{"n_kv_head": 3, "qk_norm": false, "tie_embeddings": false, "parallel_block": false, "init_std_o": 0.00736, "doc_mask": false}
Each number is 128 + 32 x the weight over the matrix's rms, rounded and kept within 0 to 255. Layers, rows and columns count from 0.

# layer 8 MLP up, 768x192, rms 0.128, rows 221-231, columns 0-63
[[149  84 109 136 224  85 173 193  86 138 100 163 100 114  90 137 174 174 101 119 185 224 110 135 168  94 150 165 132 174  89 168 117 145  63  74 126  97 105 192 110 148 139 160 128  72 131 146 132  62 192 147 130 164 118  91  57 125  97  78 156 145 177 172]
 [105 152 187 152  79  75  54  62 119 103 104 142 105 130 180 143 109 103  88 163 137 123 102 157 151 110 159 118 151 132 134 160 165 128 160 137  96 129 180 154 102 153  98 119 183 184  26 119 117 105 142 178  98 164 186 117  93  95  86  90 134 142 124 113]
 [150  98 134 133 161 157 137 107  92 151  87 139 173 128  97 123 161  90 138 137  92  86 155 133 151 139 163  87  99  91 179 133 108  65 162 190  84 108 123 185 142 158 124 120 140 171 143 142 148 100 141  57 134 166 129  94 144 140 129 111 105 181 132 114]
 [ 90 125 105  32  96 109 136 114 184  81 194 102 131  84 152 120 161 117  93 126  95 147 122 128 111 106  85 171 144 126 146 122 101  85 111 174  65 135 184  91 159 145  93 228 150 164 132  81 119  75  84 115 160 130  98 115 150 106 139 123 113 144  97 110]
 [138  89 107 230 181 135  71 113 103 125  97 156 141 134 154 121 169 175 221  87 165 140 168 119 129 136  71 127 145 137  93 120  98  62  75  92 102  80 189 156 124 154 150 162 199 120 165 157  95 166 108  86 147 183  99 130 160 141 144 124 157  83 140 171]
 [120 110 112 126 138 126  80 151 132 117 124 140 177 127 186 144 126  74 122  73 125 125 157 106 146  94 119 144  94 132 159 113 142  69 112 221 161 143 128 129 229 127 159 119 116 150 115 174  76 124  99  71  75 110  62 100 148  94 121 140 141 193 150 122]
 [147 154 122 206 115 113 150 106 159 109 169 142  98  66 155  94 152 151 127  67 126 122 126  88 152  91  84 124 147 117 205 156 125 145 197 135 129 160  90 125 158 112 161 194 145 131 115 122 144 116 140 181 158 175  99 131 135 140 150 152 104  89 134 126]
 [136  89 119 133  67 169 182 145 129 123  96  72 109 126 100 132 108 104  97  82 104 124 101 130 141 178 126 145 135 103 123 149 144 125 152 146 134 130 177 106 104 171 183 145 110 178 111  83 150  98 115 116 109 110 155 129 136 168  84 133 144  94 133 108]
 [180 136 143 133 117 122 119 106 142 122 202 113 152  84 119 177  90  67 137 143 134 187 133  99 117 181 126 105 144 104 144 100 127 147 160 129 161 163 115 103 117 186 100 103 187 138  86 147  55 133  87 154 167 124 117 157 157  98 133 157 125 128 100  95]
 [102 127  96 146 153 126 119  73  76 153 103  79  99 166 126 166  58  39 138 164 158 175 161 135  85 151 162 168 178  91 141 108 173 167 146 113 112 146 128 111  98 103 102 153 135 169 139 119 122 131 131  78 141 130 109  99 162 164 142  54 142 182 138 104]
 [119 129 137 104 135 104 130  86 171  82  96 118 104 135 106 150 123 167 155 114 123 201 122 137  88 127 137 125 161 109 154 162 140 130 129 116 155 124 134 104 127 102 137 177  42 131 112 169 137  61 131 148 107 180 116  53 168  84 109 118 139 117 146  77]]
# layer 8 MLP down (transposed), 768x192, rms 0.136, rows 221-230, columns 0-63
[[133  76 142 169 101 143 156 108 156 127 122 157 140 155  71 198  72 144 157 124  87 147 122 115 107  92 132 141 179 204 201 133 144  92  69 136  92 148 188 192 141 113 150 160 189   0 108  71  40 143 147 119 134 132 100  60 110 105 155 132 135 110 117 107]
 [125 139 117 134 146 120 129 131 100 124  91 105  80 135  91 113 110 131 180 144 111 160 158  48  98 187 104 137 122 156 169  96  90  72 184 183 117 181  33 183  75  61 141 135 137 112  69 132 142  94 181 118 132 122 177  87 186 133 127  18 164 165 167 145]
 [ 91 135 141 171 128 109  63 177 151 219  98  78  90 143 108 180 119 134 189 135 164 119  63 105 133 161 122 144 134 137  90  89 146 152 156  92 134  83 177 131  48 140 143 118 119 112 115 164  45 132 129 105 121 135 148 170 105 117 118 166 163 140 111  82]
 [102 152 166 159 130 146  63 102 153 174 131 160 107 128  92  97 119  84 128 118 167 122 109 133 114 174  83 109 128  99  56 139 131 105 193  85 167 110 163 145 160 106  82 158  73 126 120 175 121 120 121 182 141 152 141 130 167 161  99 147  89 154 181 141]
 [110 142 136 104 143 153 115  69 127 125 187 185 147 160 157 136 116 142 156 128 166  98 155 161 166 111 115 175 103 113 119 179 128 130 109 113 170  79 148 113 176 143 143 156 116  88 113 168 130  95 110 108 144 204 140 107 118 134 148 125 147  91 123  80]
 [163 101  79  86  75  95 109 190 167 179 110 112 127  73 199 148 157 114  98 110 152 163 127 112 141 127 143 123 114 134 136 159 145 157 123 102 187 122 146 110 113  68 111 103 161 103  95 116 162 141 128 160 160 113  98 143 134  84  81 174 108 127  57 133]
 [161  86 172 154 122 135  81 169 105 127 114 127 147 135 151 200 107 142  82 127 105 125 127 137 109 190 104 160  85 156 128  92 147 190 198 146  70 102  83 120 119 106 147  99  67 178 133 117 133 131  89 144 162 137 147 163  78 146 134 115 142  94 128 130]
 [194 140 118 105 160 133 173 138 152 132 192  89  69 136 175 103 127 170 120 162 104 115 160 110 122 101 149 123 167 138 135 152 122 137 112 114  98 134 132 130 141 118 141 153 152 136 110 121 192 184 137 108 109 187 135  90 165 135 171 155  72 169  86 124]
 [131 133 138 111 161 159 106 158 147 137  64 140 148 106  71 137 117 145 139 135 155 125  84  79 116 154 112 126 123 133  62 109 128 136 122 136 123 166  97 134 148  83 134 154 127 115  93 167 152 159 163  97  76  62 176 190 145  91 134 166 144  80 130 124]
 [ 89  73 165  48 141 120  84 158 144 158 144 114 115 103  93 173 141 132 140 138  84 124  97 125 155 143  98 116 109  89 140 119  97 126 108 139  90 142 137 108 164 114 102  97  97  73 105 168  87 122 173 129 138 121 100  69 119 119 134 173 139 131 108 103]]